Part of a small language model's weights.
Architecture: LayerNorm before each block, biases.
Training: 156M tokens, 4761 steps.
Each number is 500 + 25 x the weight over its row's rms, rounded and kept within 0 to 999. Layers, rows and columns count from 0. Numbers have three digits each. The size before them is the row's rms in percent of the matrix's.

# down: layer 3 MLP down (transposed), 768x192, rms 0.112, rows 158-226, columns 96-191
# up: layer 3 MLP up, 768x192, rms 0.124, rows 159-227, columns 96-191
down158 104:495534501474505522514517543503463447496508541463529481485509524499500569537557518478507487532453509536488525513481501483520538523546527510498493478542529514500528504498486503560517518516559473513512516521465487527513511531514520534463451506525524509481494488468501468521492478504521528520
up159 098:513474517500484496482544486486492502522511502517506510465464480480435520553500498506477513472566497512549521498518506502487519517514520504440494520519465456489526555464442504508527500508493478495543508502512521461466506526546495526530475497502477489470472514514479481504504500497525480477
down159 104:506493508510499494468524477491491533492522517521491506489488470521505503499519499475504482504522488503446503492541465537487497492467503472508479523542447475459451542485458538486527476522503520513514488503518541470487463481531522488505461517467485525528452476504488547512462455521562482502
up160 105:501493473505479463493469512524541502569522463493499518517516532557453511470455513482512506492499520513547504509490500490491483528498512478467514492553518501479510542511507461502474475496517530490488497514491479523504473500479516485467509506505510499479528455502548507513537528532504546508
down160 108:514468491538524493500532480484491523507452483501518515517503481484454473516510532495500543504467512499488514485513489530492536468524509495507531518497443520486458477505503512471478493435510522504506495494506481473487498492498501467543562437485517488518520505510502563459504460511521488528
up161 080:502500474498506468513510478493493507513472451505504464499512476428520471487519518476496531494489478511504503543501453472453541480501527503498490495495547525493492484521503478506452506494481530497520493452489492507514525505471446460484529515484470494491491534469509516537502500474516520542
down161 092:504493474546456473463481509512511513511517511485503493540461511525510481508485491508517520510535439534480472484475518559527484527468435471487467530544465490500530521490489508454490483499491480482463498507517507467445503453488546493504489486471550545521502481520492511540472498497533466486
up162 108:477549458485508510498517470476513500482479538559495492523510461532504492509522449485460525542536541503477481463488510511477483532513524493458534483497483520496529480539495486497531519512509486518482498452455526521502468502504453476510490491529496487497491513487546525472534490537543463497
down162 102:500494530505438527446500495508534473507489502543492510450507485524471480518495499499500509507491478485486518484493485466499483517497484504498477497533502463530514528524511551480450497485499484473533481550469533499505466491502450521483471506520508526493478481504498540486454569474493520453
up163 104:494550491434551466493575475505501495469468512524542484518491463484534454466473494500529541487522507491503512494528520467504516529488491508470496521510465508493530495496518482490488519524503516527497519471449543513495521486494500511486528476442535495469510514484488493502518474481510466478
down163 104:481519466505493490491486504491511499513498493527472476501546491535510485467482498524498492542490508502499503481521463512523473468483508475484492465542502506543498456451510535515483476507518517476508441532482487446471518515516532486480530422506499513539521541536475481496483506477509505464
up164 110:494508490463546524493485497514478454482503478494489518515472553475504487475504465511506498521529540519489509517468492475486457556534491539501520472495466508505528470520488469440442481466528502446469491484492494494461516484488504470509478493489499534493522475505527512494509504468491507515
down164 096:486510488559489499463506515535555542484527530493513491482505516508497494470508462494482482532478483483499504528497448475463500521529475475511503515516487510501512481507530465509486532545483517515504509518501499492527470437465510531455505534509470514512518511448469493502459528517526503511
up165 096:505528486539539518476515503495509511492505512522522465459501547459520502565488488508542531470551537491516468498534478501468494504495505460473503487463518510517536500480524510487488529461528493488470553473459507530516523531495506496512520521487538494498474514523485478462525456486471508483
down165 093:518505489469500501463492530470503475514496459533484484536534515517473501551484479520457525498530493502515499535485505540525483463584510490497528518517526473498476506482516489483482530509481489511502467482485506471548472505487525524487495493475457547483473496490520505465508514520476464516
up166 114:513480495514476515474495523507514504484499453495515500500472519489464500533501514488515471514462512522465503502528512474503475520494485488517474533473519484523529497499455481446483482490528481534536501477504509490519504520533516483488437525502499439491535459479549464474513509505544516515
down166 114:536483469490524493475498514476480500485544497507509506485449485457494486452501498497468472469501468472520451458531503489499463504495497484497455502494513496518472480488468499503498525540427499477515536495475507531557484559520517505486515520521490485501475490542488481501489448463466486515
up167 096:457499483474499477495432505475524479505489472519518499546458511467497527510533484493497510512508465502489488510501467476550560497485535493520451482492485575480541501524478528512514493521517531503444552476473535482510537468496498519481560489487529504514511480492474540510482503483497505495
down167 099:491509504507517487474440532485463506539465510490462454479470487529561522486506472524483469532502503514486501523472474523499534544537520500518474511514531514507510505530493517458474494515513528513476494471533540490513470531476473497508451480547493511504505512509531446496514481533563519512
up168 110:497508509554506494494461500497501531460524476512525521517482549483523519489472541494452520560509535470487481511513503481531481491507479470488531470481495496456530514460495503504493484480526491509514521492539516527469484463511523489530502493483488476484487506563484498501520477506459470471
down168 106:509519488504502535532519483506467524544513516515455545499524516502505473510512460492515496458528528514492482524475477504500482453444528544513496521466552518513512468548481515531549485525534514502526487474464504478505500548490474485525500495487535468532508524505467507509478515531452520495
up169 079:487492514457451521525476518572505464501514459505514461489505498478529515529471500495517489514528479502490505443495440540477502497501474502466505508501568487517514535489473470503507519500504480465504520516506486540495490529469477527464497509500476551458491512496486465522529482510481486516
down169 092:478521463555470506495481504493444486459520505496522498470495507503497497519509489504501531551469501526530484535479461525523505459469507555514537475517476543486483467503539493489461511477486525468497525483520445499554494537514464471525519492505547465532507478482514523508485508474555517492
up170 101:514488502514522490493561506484483517503515510484505510500490478512491501504504529502507530498477478470493475548502536437462475508484502521510493476476458509502493520542515521542492468507477480499497489521500494448516470526485428529487480511505553508495500471504523444493471521542469495504
down170 096:509502493454516468509489517470524485486488494471541478488520497510486477511463480501507487522497528494477515499487506524504509533501496523544479482463489476484510525546492578503470489466505519509507438488470453530495465493536513510512483466529455503517514512553527464519518535484516489483
up171 110:471536510506491515473503481502478456503509539500514456468479529522472491526501495497557517501502504475486517486515488499476451471489472495472514528508467507485536486519494499512516487482527486548494483533476508467518493542525512536503472491469473504466511483500491456480505533507525462503
down171 106:483504498490483448497505503530496507518536508518509518527502463473540534472500490528519505513511453513507533500529449538508477476507481487500490482486541510505475489458487511481502527531493486528507506520430486478507474511477528495514510502528478481515501488514534403492532513486463459505
up172 098:542486471508510449536537486488481523480506474459475513507473471480509473524519535490528472510467500505472493500475515480482455529471521533515527537501493499532496513506501453485529517505521499506538452504469501487490521513519480480483483502550480514505505487498510494526481518532508534519
down172 103:512507507498529489509506521512552557508508514493493498522498496500548476573540494494486513493486470495541483492464477473473490543480487471507609529507511510520474503501495494486496498537501481450508494555497509492531534523501467483526476477529458532495511488506448461512480489496492491490
up173 121:504499517530486496477459495438474491517522523520527522514502533484490521523514501495524462481546493487489482543509516504468464506494525503493478488446495467497540515494501497537545522401544490456531497528508505519513491534477532468507477504520480498501511463547523550480474457495527499506
down173 113:541546492459511472480523526506498520459458458471468447538512510523500525574488542486473487543498485524505473489459520551538523518531497508513501509482470466492487517483485499495551481498501461481428505490508508491470478500507464539489442480550480518495485542511508492483525528496501485503
up174 099:521546505522530472498553555498504463493558529501477470484522478469500487539494485495562491510511510479471509489520505493548489512500505451463477508464512507495536505512519497500496494495529500454487480477498516483485509536482501517480540476484534496538538509459469520527516538487511484494
down174 097:459500504504494526468498558533496522548527537444518499555478502511506480520471501517502528522519514464485508504485518452504498491468504503475511485510431464481487535459486511493504503455497478469488480495525516497523503549521485499509513473512460485475499481504502511512525504519490506495
up175 096:499493539495477491490442501489515475472491518527460510519512483533456522515507431509467522491523507500478506516478514456481500520469522531478491548540499495519493485488482461450513525482476498520478467523498502488479479515497553513500513452512523487544506494494467504457498500503510498460
down175 101:506529510496499434451504512484503524505540504501486526507534463492491522500470531476484503553503505514527472444546544515506530545486469507516493500535513497538506488494483521514472509481473491504460528471477484513469465493500532520479501494469493506524519448509476489464468490482488518480
up176 094:514485523516518495454488511458515501493491495510529505490530501501531497521460530514471503512482541452522544523506487487500496523476496515527438466551523492517539479444503480494515532479493540480516468485503520504468509490491534540486495499530529479534512500473505471493495521464418510494
down176 097:494488467484517477489508516485446541481473506521541454509441522515515481523475510495495513496504461501514501494493473513523508500542477447449484467533528496467549510529478473447492497456487503495500517519477487530529521477496439547472508523523530499507511484533530528485502486518526539463
up177 097:496525490472522510469564531501476475489503473488491488486484524507526493528488507451490520485539520494469471485496548466518526537502549516512490540467490438483549534516485526510477499520506510510478532521465520531494488485487470484495505533472490485486561478514487532476502494474502511459
down177 098:513493479541488511518455513493502513486445543549490484493548484536486514478521499526533516501510512415508500509520488504494498546514534496502488475522494468477484502484502459540504546500503525492462561527503543549502501527506525500547513504524559486535531513484510486499505512462496507473
up178 089:483506493526511474483474494451504497507483492491508507470518464469501502531509468505499521509532517551500499492544491481476501485490563499453463488478514467493480556508493513525478545478520499451496518501499464518523509502515492529543499492514464529508498474536515494515510534498476490514
down178 093:476507491486497544514506452504491509487519466503509523518522530540549492513481471502539506523490465493447491502492481466457470527498504485519485504487521496509544513495502524532479498514554504573471450452531502499510502520494487474476434472505496468470507492499530476520485494516496528508
up179 095:432517479514480508498474449489468547494526498510507523490489500521516496486514486501532520505530510486506501432494482503474511500515477491513500471505504465533527506497483449495474493453538525501507552474508506486488532556472528501504492506523508512456515531508448509531502469516466482526
down179 103:497498522494499487468492503494441499501522491516464510554504552473552496484497499545526514503540518514541506579546509492459486485487511483499464506469526493533497526489489482506488467502489460510479465512479488484501506523487518547465462495453510507539480506462487485531506524522464486485
up180 096:485467490488490478508474500496488464489525522491476520525476492516571482500480511501485527518500492478512457492508486483467500493471542453500462566531475512528490497464509501528517515467493427523521453515540493495552508487498551520468535507488501463541510476469506492495485509494501499518
down180 102:516506496542473481536517546509530483490476458510484487531488525512495470498467519472510500517514526479472532468484524505479506437522531476513485503516456483515478502486504504536481524566525517472449528471484538499525518499488509491531510492558504489491512479476500474524506495505486485473
up181 097:493488496501478452498535477514529481487488517525498458502525537537472515524526520532495507513555487513477477494482493494518507499497512516490476498517422474537514501465491528504488491474519502498498522478483488474507518480520465471485492490499463532490487490579509484467481473469504525502
down181 098:510459494478510497518502520507499544502516504520502457489516479537493475507507524488502522540488535508482480459478460523516515532486495496528523505516483494440499549471533500479505513509501459504469481449475504485519508458522487485467504511473487502506502468525534508579508520542508590521
up182 104:544540512486504507488509525516555538482529453485505477484495499511508524484498512506536455533482454498549463508495455481521524507488525522494516524489525478506474506528490518482461511482508464510539506488494472451531487518449515456452498527509465528414522471504511487482509474486508491550
down182 104:484496511480533506517449513484520477457517484531504467549477502493516488511466436479475463491519469522507529504487504467501494547525523490494479520466481537465498468521515471484502474506466516502481489461513461469514437546527487482556510523464505523509535451524530471519520520517517460498
up183 105:500465500518484508480486555524463494484528479544446524456504492483472488476488480496469528486474466509513502485460509496466519488526541491476491525521540535510511514504453495494530488549485513480540479472489487501530513478492512520475477495515484504490541458537498450514517521487520535533
down183 097:475497511459491464463526473495509469508470495510513493490481547495498470538538528487430465513512535528470483484508508519550556524541473490493519522512507509481506447536483468517552509480532445483510504478531531491522530517523495465486489495504506520494523567482514490479500477473501445465
up184 117:459515503468527495527517514507515484478505492506508545518519522549455493505446486481509499492494472479459485504515486513510480465519550517459478497463492511478459515499534529489519530506478518499508477513516517506485490486534486493485504509508557470532480502526467474491487515508460534450
down184 108:508524479497524472469550474525548510512559493486565526498515464484520511506481521544540459516514500480510532513489485484468504504515505467511496443522472545460484493507503513551488485516503531482532526504470480525506502511500494485479518519476491516486514494487512514483549494521522465541
up185 095:544540471469511482457557539504445505536543478526510526434497521485550484509494479546514484512442500489457503523504519536478464533491499506491501489503491541516490500482497517488522535516511525488543508526466504501500483528491478519496485512500497500466478516459482512496501462464503520491
down185 099:508481535459486452524482503525493514495520521472445500527523498536507530453492538496488508542503503489476483485463508510487472535515467518585494476490476496542521483491494483497521502513511495478485487515501488536524477553444485477493545476519509492494469473523477528497511474484494502485
up186 090:537459487547482546520512511489495488523512460499506481507516519501489497496527521508506464500535438527480478554515494516545488497473516498538489519526471550517475500497504542520539486491535499531485472524488481507520531539488488475458505500514478486480494513506518505537503489496451498528
down186 096:516501520519478558526532501516497472500515549486491507508480456471503441457508533474465532538490515488490463485498508460446487505521522478524474476482493506498498515468475493483493506509491517479555531547511509526499506520474562528546519549526499481513532500504537472492507507497540510455
up187 105:473501522459552467570492512478483509495466501469520511476497471531544495514490514527483493505479476553483484526458528526489483468503505516534448499507487512510489531481522528506493501455512474481465544529533521508521523524527500513462477510485526498482471515468509482480508495489522509500
down187 104:489474523476492505532525477474478502516500459521533507515495475511513517469492524489525484474495444461501487486432525497496541495493493522508470502519524478455468557479497506504510511494487502471488499517471519481527477502496502534512490481486531500486478479527513514457487543529513456478
up188 125:493491507405504471479497526551502496525522488478459531452494511525521530506481491512500526483487475472477478538473506478482520509445500514493493485482510525488500508492526551530517507582480511538474525486529464506480531512503498506475503489490531516524549509532495470503512502479449538496
down188 122:474492486553473487477515516504535473510520526532484498502481503492544532492473557483515500528464534539466455507525532486518504503504520484479498466502489555531513477520488476489489511475545516477510507478493499469488477497521488536516501503497507505497552507546487474486492503493495535510
up189 097:470497492464539470502499509496500474546527510519514475540509450500509510484493499507487488500509519516533505494490499490481477542528509491531502467523529526523535493530480487483527517465502496475525491468520510477509502555480506484512532504496514501492507520476496484481530452524522515529
down189 093:508494509474510533469547478514501539421483491539438478522485493482503522515503512499474504546517485499490481485473508498548522450502488467437501529462515502462517489449498487507510470489462455490499509494483509491508477512497519524490488527524521494524478494485503468492499480492477529505
up190 098:470504499487470489520524512518514481528481480524498478485494481479498484455506490521486470474516500535470550554504495489460501514512497455500535469557498521498464554543524459491484550484466507501519491540518472463543492500468525484535509511479497533502467509491480513501445480451496516493
down190 101:500458454535500491531524495505480490489511469467468542527457509510508509530542488492517551522527488519534479525505482467492486505481480478461499435509480543504470537486545513496518514471484535493511548494537492494519472532503501481484508524534501553498535488487489549477484464452500507490
up191 107:508477503496488484516476487488449515522539458503513489512488474491530471533485504471487514495524502450486490511512456508509528498529465504492497487536545505500535505503516484480512466514542555456467504504505524487482497514517486515526491501527516499459520495451486500477528488530493464489
down191 111:496512463510487514471529461504505502460529537492449513486539513457476444518488493529521465498500466482470492501523471526506517512483499472505480491504445496465530478523513512520522486517488479450564496545490514495500459477524554511494494489487541495511467486517464468501502504508512475522
up192 098:491492489536444482491511509486466485526493485507500542502501501432496487538499538520530530520484511506525499506551495497483511551491473503478495503521489510490430491506515549478435510474497476511559497498516488481530493490521501467511472542496483489503485549543517512489507499499528484556
down192 101:451467489498445490504491531466536504501479484473503504562518476529465486537494485555527471499510507495486490520520541513539493490497475479492510527488497493442530533457488534521501522500546504459522477508517503485508477512527481548488474447503508537514509527487457503502468516473476544515
up193 121:492450498489484441473505517546472520501477461515501524538481529493468530507491528472524473471494488526510545497495530485532552462500510471503536462509516482500511510517519521510505484516509456546469480476518472533509449475543507480489487502515471530492547489509501449505516511437490502519
down193 103:492489513463518516505516509474521506506516501493536476475471452511499499486503454508458499467493511500465542492525497539485503488485519493529502494483526488476505471475464481513536548501508478478495507510544448527545513574482522509476470494476451532491473502532518440522486492518535478516
up194 105:494494495492465473524485540499482494540505499458537478479506493503481481471504481476482538503555510473549495468511495492504511576487481497485476487550521489535483518507484475535512504503471549519504484514486505522548501519516560500525491470521504515486511481496470496477505487486461443493
down194 099:486537501540498527513514492506490485509491494491490545470494528433460530477503523527551511471474488465515509475486521506503539495501491462498489494480470545474496485498514493510515503518479476503558498546510496507508458545498486530498504538468472491471487497521487464494481495463496505526
up195 108:499463516496493493499544509539511533524452509457509460507528517501497495513515561508506528518492491517476486496473518537514488526492503489487467493555551468497489494484511538440503533496438507510475535458460499477497515503493483484491492482513502508492515487503548488509450515457485499528
down195 109:486499445473470500517559538542518516504468480476481524497492500517511505516486509483486431485539483557474535497465504460505500503504514495508506462520507525494520497527489517485510475499498454508500520485514486493519500510468483493489519499569561502566494528492522458488474497477450510495
up196 091:551505538460495464504525473495531491484511478493469475520503510518497519521459477527502507456504487495448535529450479488535484507505524478465499447473504489530513485533496553523496480549532515458494519531452513478503510485504457490496507542478478494517516512500482499520468453464471486479
down196 103:459455492494489524517475504522466460500501501517499536472484512498489476482497494515522511483524487484527515470474453480472506533512490485500527503526506495489483510506519546476485480485517502484564499540512536481495519477525447471540528512498491478477524505527527555528485484495478550541
up197 099:495501488532535492516527477447466487471497493469526554492503475522517509534541474516487476499517487499479503537464517491442507465480522474498482532479460484515515511533496500455502538495497470538510517529493480477548457525529527515506491482496505509506488474521545472499477487501525529528
down197 087:536492483477528497489464488510517555525464496534492486512445522538465484541501513500510536519511493485496524470508451539518498473522466508518502477510493460514490484517512524468494479505497513518453448484533517477491481503481488487505508464489492507481503507515461522541464503530478522498
up198 102:489530473469468514468493477525530530490472496481445516475426523457510493535495558530482538545523490515475529546487461495498477462505527500477493520501501520489492511466470521467484529458476480482498538536459517543499541502493519518484465489445443502519517468482532491502494540503465507540
down198 101:488506509490505464494494505494479503501519457494517529522512490495483472462537484522512477460487519496486500478512500511502465494493491547520542503497482528500489519482478475507466521563492514443526450471516531495473513482496490486475518515527487512477480516466432468520488471517521469489
up199 076:503516463484490485538528494463485552456492527498486483496514496527496503510528489485530517493535488475519488467515473503483489504487484517462494536513498514484491508557518471516455417473474489508498529469458502520492526504457507498523460514500526514509505493506503511532527542464524464544
down199 089:502506457510507519433507498527489501466548526532427483491497508538511479562498504492465538498492500519517538474493525498529538498541482466483488500547449464518504474488490515494489490499486493526482472478480462509502497548485450529489476495501481559508516521493507511514523497520462466518
up200 104:497524521471558492523478481492516524518492537535527462492530531499518502462502468526480490543533496511490493533524502480551474520512485508486492500524467518540498513494496455491458541488505477540503525543547471492492459490470478451491508472506502527520464478526478558523494512543498479534
down200 111:495500511499510538482495497511540488507501544521473505535543473476481503461498490515514513515542461463530481509497486463550478464499514548484526495484521509506491506421548474518486469533492493510497533503462502504523521493478484507513467546509525538507505497509506524517497491507527491543
up201 110:480547490560494479539496493495502471498533484513478474466502502508450516512492521492537485449529483500499518542512516539481476500518490536506477500499446511505488516471545513545455493509529501523542518459539509536465496495440488470499490515521554497485481530470484505525467475508484479512
down201 106:520506495491516523477484499529517532493453491497471494513501521479465525559474503497507463522526522521532473532512533507481501482474492529504488531516494502469492523493456485501469463460506550490511512517484505492518521581496497477492476485512488458488481505510515491503495528517526470519
up202 091:501489494482475506471499540527507476514500476486548503497508495478478535516508494497531542511519436476492507541549515502464482519483522540522486473438526474518501485482510532526476475476482446496507504519498532490532496516503519494523521525505512518526498490459448458463531479498507517528
down202 105:516454480498481519512487455439486570500519505557468491546489465513504508488490474499505526462504520506463499470522522451530477459515460502493514495512490505495444538510496480484535503523487499508509532474541497483502536466504470458469540488477521479505500494535499532483432492536527496460
up203 116:536495502514476539483569483499523498511540447505473525540469510480480433512518485498513541496544482489489481459522541494476528525466468502470501523481461498535521515506495502521493452515532500523487502500468547534456492515454517513497432498538489526560490483486502467537520518519515550470
down203 114:510500535460442503509462509536537471503503526497487483515486470498533513495461516490481506472499496477509535496493488467489499523448500544488468495507479531487491519477462489484495522509516498459532479492510481483531542490463486542445536513463501484546488506493480531526484521528510474520
up204 101:547499555494499468490543476520520506513478536460518495491538481493486513520515503545528448532466496499550513528508533471453516497498543480462473492495511467486547505491544466513476504452531468483454515517480481488522530535449487493494493501485458519482499495492502511499497458480516490504
down204 097:499465508542508548496497480498471528522513490499505467538550475498505540538481484478492499532496466480533522513490504563530519482520465471525502462485547475434530524474482496519468484496530471524480500495464487438490490491505500512483493483483529532469455506492485509475511479532483468506
up205 099:510488544512514494516478488511524492465504495545503499520517501516500495512471548514518496511512500513468476459495502484520463451521486546479484484456464463480546556511512500524527485486517513532509450486465565479504515507507516491474489509509533467447513438500532494495555496484513492516
down205 092:500535478517520484460522575499561515500522537480523497507479458480485536460456512520507496540468549518478484487491539520474509483479514474494466483472513520485504518489451483500503525511507487529512526516514472470509554481535500488494477479507454493521476505532476473478492478507514514516
up206 104:473453527508484497514543514474474505512474493502501507533478509530481531494547510468484432530498499518483494535494547487505449476489510504509517504505454494475488436479489481506516477515528556508504504541509487491528500448519468475494513490525515480508524535451518521463502486497474538483
down206 099:450540497500492510474470508507495481494480484493513504474522535528513485557510446504497563491517524470491526513502516524480507504504464485526498489519533482451499532519541522532510484518518469523491482533466507470506494533502500507521459515495471500518522512529542450456511492466480483530
up207 092:529520473519475496486522524540481500529471486475497485498519482526492522534458492455463477484502506508442458503480508473483508491512469485454461449518491471486495522494494496467518485477486521516473488510458454536524515526518487528507548488538522475508502534456551470482470531494471508479
down207 103:491497530475491477522452494536542528518478514508502492506516471515512527461496503477514499472490476546478503521507555521526488492530471488543489511492532493492500576493463491551492516462513528507512494556510474503502547463527509481488480501557479482486485490482514489487451545478545470478
up208 112:549475476504468464479519454490484494460517468475519460497507502457488469483505513465477528531483494520508523558503501483521504516492523498531483530490478492517529509462493524517541505544468481483498527498512469452460501513540486469517489502493447472513487475489536524515469476493517537564
down208 103:514491481460511506509481452548496486549502520514460492508502455464516505503481545525482531464518538534504478514486513501516439484518477539481470504516505540543508481496529517519547503522479510531515488527503531479467471492513494524472521467495495486505501569509497488492510525492471529516
up209 093:482528450543480512536526514497483494526461477506500485508465495502455482515495528480521551523473536494492516494465509490495559493506519515496517471528542534504494534526507516463499478503477530487466484483463469499494470563482475511472517530480520496496466518481508474485478526512473529491
down209 109:500501472504453452461475481476450490462495472482495509508495528499498472552512489492496507492518542525507506512482517504501460551527491540498513590509534477510474506554446507503481473504505471538512510493494488479504484525509490495485521480467469469515482473513499499486523519521492517495
up210 095:522488537527503473503455525488493535495549490492510484478488508468470509510538520485502537483513534512476508479501524516497568495500484497504513512532536448499483508488512509491478461536504454491531503521544488463520507502504525493503494534555467525477484552465492516494504478509451520535
down210 100:497480514469500471508501455476519513478511505503545477477489522523476535487488475462495448521440492492511469505525521477511525522526511525458516504443528470517516462512531506523507539519513514491484528528523488537530517465494491552502513512469491512491488507558507543491503522460467506498
up211 107:471508493470501507517473521495437468466510486494485485507550492499544523520522482455479494536495466530512509477439482495540542495562533477510497528507522479487505489499479524464529499506506534447540538465512468546465514518495485488507454504516455472526474494535523471476523501512497484531
down211 106:496502515519476542462524541518522481535547546503553500503494492506500483469494496523471520475479485447501483494502501502443520549480497483512441470468476509516463459490505524522474516462522539517475490489482473494542496497522513502513478503486429475503487451492522553496460493507539476523
up212 104:454467546474514486484460474517483494484487514475501470503518506480510461501499489532543491502504500534470542504530503513503495492462501505497511504535564480538472480520535553489475516515477466526566496532507484498538525541508523461521503476491527545477511522493488550519484496532517499488
down212 106:481538523497479507526481469499456501527507491487466471503548491506502479475514462519467490502522524482488512488493522499506445495503496510481497509511514458570526522492477505472521466505500490507484513508505484468481509495501486479470490468531526493483461537509481500506501508482479471486
up213 112:487533475472518487531511528500524483495468445514469540527488476565488504493499512552489470500507504477448542471502490487513478528502549494501496497510506515526508491487452531486543481514501475493472507496513524494542484494497489557483488528470495508502504511543501511488493502496440529454
down213 106:484467502550478525476497499507466527514516512477530525485484468491495503481519465488456521493513473531514505448542474545490470497497460491487501490488504486509509486457531538482500484493565537516520526537517502466503518488473525451513461548473498492487471455518502458495514518502506493506
up214 092:505537450499459493518504511523530543501514461510523521498483527514484534530499457474514459513499515517523482494473505516518492486470477511506509480469533541532538539465480507531495468482498495499477461500466512511549504521470485537498528522485520523508490539472498489507473522494527511454
down214 100:483504516510474498510475463537492509486523452485488481522471549490550525515505524486497507520534523501521469503493477494540495494509502543511468514438507529519511538487489512490488506492483510513497492494463470498523490497490443454462504484511519499477461508505543480503482516491522479455
up215 074:565491482534465471504512485473488476469525495491524491492479522532506532564438515486553474527542483482495485543516498497454520510516550498469518510492526475528488495490469498481504489502476520517477506506515466519521512535523518514506470494473518477510487510500534506531487488496485517538
down215 077:482515500494491460406518512483445475487509528505521565479514480504494446506502497513510508527513495485476549484513525529496484478490480515504501471476518476479480515483515514486502545506492517490530505491500486491489532531534504472448490497550528557488499481472505495499464486500469497486
up216 100:516521475468471505472486498478529566477529446514510529466540519501523517466522527506484535484496532527485496532504540483508445473495469502466530501459520506513492480522498436527462514520508468498510478467458504515494493492501463481487505525484487469509519506477499509481533448492545480472
down216 100:468498533472518478500463505489487501516495489510499536503539482513517489461541519491486488440492522512448549442499477486502462473534520502491533499497444513499482500476487466520509518519466513517502490528483521526503521483524514457504524452520475467517514475478473498492505511470510469504
up217 099:451539492511552475493493518481515459479569460497526464539479490496565497508501534501535476488489492467476521557500472546513540488477497476564484468543504475543481497512497541514484497516524527509467484524516498543498489568501514511466513483526487510497515524471488518484520493520515493504
down217 089:522516538503514504486539473487494508495497487568482493445495460527467485525477496525476491521518488512495475433467498457490486450503477474461483547460547517490500542512470485470496516512457521471556502532470531456464541507500506508481464498503525527475505498505550551514476523495485480480
up218 095:493501497488554523499496477506479500486490483491491469490497556523520458496546530454512536452520524487527469527474539494481525503497533488469516523440483480507495520534543501496517480502496479537505489504444522463486507502520517477432454526505477552491510487483516524481465511485499517518
down218 095:501553511468541532493475513471496501512484472477553523501494514513497485488513516485521532486509519465536468453541505527505516459475493440494523498502462503498485503490524526523526503529526498537504464458489490471523508494510531508459509493509458499480506476498478539513477504510481516525
up219 103:511461524518543495490522476518462481487532497511533472513511503526491523505469545476474513501502471524453484490497489499485509485537539500503495515474510508447485488502479498514486509489546521498513495455511499544474491501503494527519509486495495498513537510424502532507522485508514514495
down219 095:472546526523506546504505505525484536524535537463463501500466486516463494460571491498504532471489484488497537449476521538479558492506476521470508516487506449487447535462521502526519449539513483505531519513527504481508520498480500530515500491510507516489519465473482473485491498441525525486
up220 099:481498534510509474513495482500500485479516491445535502550484543510498532539436483513518511507517494511525515498502501463461509482457498506541462537508506495495481475477479491474508516500507454471526534434538530451499541499458488525491460517517497499474462472513467478496496507481482526475
down220 102:459494498531502465498513450510520478498500456511523498495478517487499493512494489520483491511512470506531525485500513472474515524477498550537510503515479493506518498497539524498502529503540482501497475497491509577540487462508547495533499469488500529496505466536488514508532521484546539495
up221 111:528498501487503510477547491520483483519523511480517509483510522535521542482511533527461504482512466503463485513519491440521458475522478514492507481500509506505507466517468457502513498479544492477477492487498495514545522486516464535496492459537495533459495520524505465463507509509505485530
down221 114:490497529504454420497508448479473483486529475462491537503481508506535544524474528503512522499536470479493518513511466483471496517540490559506490529540534497490533521458497482469496482516545458515507528491481488493494488502514533539482485491489534539510507504483489475505493493483489514491
up222 105:464551533508491506532509503470519511498532518485518477492503530504501530469503471464472496507475449510482516496544544506521461521519475509482441508507471537516487500468508512488509487483498493490508492502471513491492545498488535505509485515457479542489499471464469465508466491495535513521
down222 107:521477499515486469495514520525480517554518511556497522538497461532529485484494502481523562523493513484512481524491461502528514496507484513473508482456517480531482543537518491498528488517497507552504503467524527480529491513523519472540492452515504470514514469481461509512528525499468512460
up223 087:496520523493484493504490518497478522509490526457505496497497534495481471523524469450455486492450511508524501536533465531439509457475558538511527478511497503460475486516489519507512471512491499496478495510471488504489561491471540466497525490486488485505557510473510494444498507520473488485
down223 093:497474508548508517493542504507482493478520499507491460484505550486502526450500479512524496535560444488487474491494471483549516475517461502500533485495506545511504528504494450510485475495465497523484496491489535504506482477529497504523472478483548519517493472533498490527460513452517423541
up224 102:513508487479520494504536482497466469497499491481522470541497523452475529506508509519485550473510500476491528523505528481434468484487533464517515451477489481477548455488475518524543527513533457509470546520448478488513456533493499531514534513529460510522505492503509489486485506501517504445
down224 100:482490481505464500519468507488429454493557545540456508519478474478512493545499488504502472505497530473508492474494508524494538542505535529524485502463514501489473503492484487502478483512470514520518495545521517510497509476524537510538509489475523504476530519482503525523520523458475487521
up225 097:465483500447465444462493481478515472518493522507514466511523496493516499490532493509508488437546476497485519489496563481468496507490528477506493525494498514462473525515488534517500515479491473527519541481485468499499473509522511485508490477524481504459503509459505472546523489470521546528
down225 093:525548447506516475520500490504478528525515469491474476465528531487483491480488535519483482509505503488459494459501500497491474515489511475525526475456502504539522490466510531486527533519521497488532498522505460497520496553530494498496443507466490501523525467512454533503449417532533500529
up226 071:500520495515489499519513478494485532482473510456521522440489492537463500527568487509528508524547496525493536493507509524488440505475508527469478520493510499460531522497486502489487506472517489496527499527505530490512543505486523502514500504521536489488505513491519500527458500511478505483
down226 095:486508493504494515523552488512499524485507504513512509521498491510550470527545495486512482489483520554521467543535538503517508540472537488545429521516479481463507508473470489503490489476473529494491548515485520482481478491489492435495514547534494510471513537488534488443540508518516529513
up227 096:518501484519487456502526496462509486437485501540511503445533521541515481524476510462523527520461484481475524511524467496469515511503514564498518484546506547516542473503502493483527542513482477516514470456494543529503536468548499475463495507449499519520480500499530486516532533509477490527